Part of a small language model's weights.
Architecture: RMSNorm after each block, rotary positions, biases, embeddings untied during training, normalized queries and keys, local attention windows, paired heads, value embeddings, hashed n-gram embeddings, an embedding shortcut, skips across layers, capped logits.
Training: a variant of Adam for these matrices, 108M tokens.
Each number is 500 + 40 x the weight over its row's rms, rounded and kept within 0 to 999. Layers, rows and columns count from 0. Numbers have three digits each. The size before them is the row's rms in percent of the matrix's.

# down: layer 3 MLP down (transposed), 768x192, rms 0.0588, rows 741-767, columns 0-47
# up: layer 3 MLP up, 768x192, rms 0.0674, rows 742-767, columns 0-47
down741 101:504522493521459494428525475475433458543493549498468529529497572426463488469592481504553514448474488562459502495505500499506537529417532470530523
up742 098:426505469477480511473569437435408494428496531541504547566512541536462482537496557464450497547466493471493447545519482473529557488570495556441497
down742 099:567522495446479460506437517538530481540534516528458499540512463530480550438521457496458532595464506517560497469536511488440530456489530499495485
up743 097:518504516474473519560479499481539525545430509521569474574536488462485457494536493464436467530460497462515523414526467523410521519468519428457487
down743 100:503478510484525438462489483463488416494502476491492442493534435518514487567499558461540565506474498467479475430487518536480565461503507532566514
up744 093:506491431502562486491463488394498531502506526479503454523453506523504452483484509530494522581541517534530482485529450481503515527556463510510485
down744 094:443507468499434579533455482522541502498478541535473481502481546476454567482546544509519550511468495477488480520538493472487471496478452478565399
up745 093:511444480465436573418594431476449480495524528478412484494516553539521556503517462519456524453483536417534568516547478500528468583523452445536515
down745 097:467503511545441415529522627482460514512564528527502514478478541536523523534541554482528497504482519457492497468516511438463497526501458581509522
up746 103:408437512405526436473491527504477470565446472493502528479576586493450520561530453535504505473526475458479533499394459558462472492446514497499543
down746 104:433505481582484399523491463472516475433520489508429519439555411541405462553587446514510540543536492536485476504512392470492538531474546542508548
up747 099:496450508502426519468543477495466414534558456507485489490532495531504483486559457499508494562446503554527534545522519473527506474566541458470449
down747 100:519534595450520379522423564493471476496476517552491497507474476497484528509518569511554551528527531497481500481570481487460512523499507494474537
up748 099:482489560451478512502451502477504455464581371521473460550603492509522455534490458549533507554487443543487531592526505546506488533525522550507546
down748 103:484472507561498486468480545439508398404516476472535417462524538495564496506501497509442523488494419511552535472561543489479518535516559502453553
up749 102:515469586538561445509502513513549580535532484453539440535516499478477462504496579461495485488531476592498460427570527489454526446401488497561528
down749 100:508569536510430415476480540501424542504434543484512501468558568560543428500602490501451550488500543504469486500405482532589436496465496509470573
up750 100:456550438463496463506501463537547525423547515540423556487506512511526452500553496483541461525499504454502433480514534534524523509512430478463499
down750 099:505464539453488622529501480463508552461496623454498488472487492461522560489529502516577555527486490491456477509529516476483479485541549430487460
up751 098:463475490592492512504548472433521491535491554500469449510480471505547541551500430503409508506472530451523461619564485504479530446477440494467541
down751 098:475452504478455489481474492489453483518542498471476518441422554514579552541555545531516498500435503454479468514540506475535508549508492468567522
up752 099:421501456547466484542485545530482549526535523522491526455491513517507475478589521481503520434446516526464568494439476502472515571505493454518514
down752 101:510500547434489430461540563511512444502529505514520508486593446556527566485528481443477603458531524512496561497520484516602507508590542484490460
up753 103:500499521466420499434555507467504502514467613523528491485535491539482459565520512452510535538493452433522377570405497482450526562505501394422551
down753 101:495547550510516498523447415465553410436410449539507531542514444551491494444481487474517446493478446554479491476504497503465520471573556518448471
up754 094:439522498558530500490528530529515536447478371495494535468465462566561487568521524520470531470545508548557396492467503515495515503491485454481499
down754 092:539502546500448481516466445570503546575605597522500573545517493487432513498464589497513472451466562487484521515524483556419511557470498515499463
up755 101:552506526488486462484479432497515504557539515514443522455520554497503480484547550507526513493478555491457513526498509541545406503558561410505499
down755 101:518523531440517410492461556525510431504560515526476543475476541502447435509529521455519533554520538411553495524493465425489468482472470550453564
up756 091:518545503515468498516503549586541489551503424536543479541488545541536447549487445559506414618459499484513508498531480578493496534520482504437538
down756 103:509472504491492550563572491531523466585539445492537507598474541504485592480469475527507469453442446455553500519539509557505554518520506475495448
up757 101:413513476536471473522550575486626525463483474480421507568489486537534466477563451460446514492512503470478549560552468520446445473525515544503461
down757 108:446559537502541523482516499502465437489383489423531458503520479494546445540489561494409465458527474480449571483524466526543524444554539476510466
up758 096:453501423479458479524504560529562550471531450464470496544486495532488431496549489471456503551545496531457428560466508513474502448487526482564527
down758 090:435501577542483585526466466470532493471510524514481532473488587506449595538508508545426511479477473458513517576467464442438457567495472519572409
up759 093:550486521549477480489437484478468520505519532490588507512472510525482499463573533523451490506445463594522488481510487498458554578538490526432512
down759 097:488504491451514413437476501461489490509482412494483542490617467531527489476521492494482508498461583586532530556467538519451540456433501497498484
up760 094:500555466506440580535477548516525465550549471509577569504604559473513461451552479473443490487560461447512400520462477511492444544479548527546538
down760 101:511474510553467523481528542522526564417566507505502461412472512464496556473429445502494503509516451470535557493512484509536452478485467516543441
up761 088:498454493510487560469544441487484536579520482473491493522446452500475540523452490450484494500445541506562570559505516463519469599475485477540471
down761 092:486520527481507356504527548473402412479492542486546500454502522480467532468525533533485526533514531485486488503424496468495489511544442584478575
up762 086:467593518520496526493515447497479532531430541622504398531474503532550499521504453483512489489475496473481526482474514552467482482465454602499496
down762 088:478497552496534588500548434495547535488503477498531488490493477498512553514560532484466460522496496547515499542514478493475519486571536488519402
up763 124:498555469467582481519505476429496541484518546560451439482539526505454450501493509479522472568519524558490587503441430631519418482504485537477549
down763 128:436546491494536551484502472434468501423513541433490480520508512463400531496522550523491527489538483562511446495503463442477424499484529501490558
up764 100:489502489457537541453477456522557523552544550521459538521477505545485406499518518510454458443548482544519490512506464561529418513474484529514506
down764 104:449463440572516524591508481535501481488467468513514449409507492501520431514541507490515478502510472438531502546444511535567554528515451499487537
up765 097:514572412520498504508523503524450461532463441527467540457551478545422562550504573501480429540514481444500496531477550488482498526491504486518516
down765 103:438482500485487430512557514517461470488535471512465511529459469541491487545555507496548494502524511585573471539470491509424550448519482532513604
up766 094:480522525503511477474475497539573519471434508550527521525543523522455393478537490509487378491526501554519449447525477576523473488489457434532534
down766 093:456478514527516577527544486525478593524546545495534430484512452514484558472500530468495460483512521526567538532545515461540427470524482458530423
up767 099:497454492518569562542529475501551502559473531501547451491566504520544483529413426516476439457566464502467515516496489542546506505563519453539538
down767 102:527454528549500557509516461535502573509500476513554567508494463471536436482523572513550582504492583500510448511510519537452471472531516504557402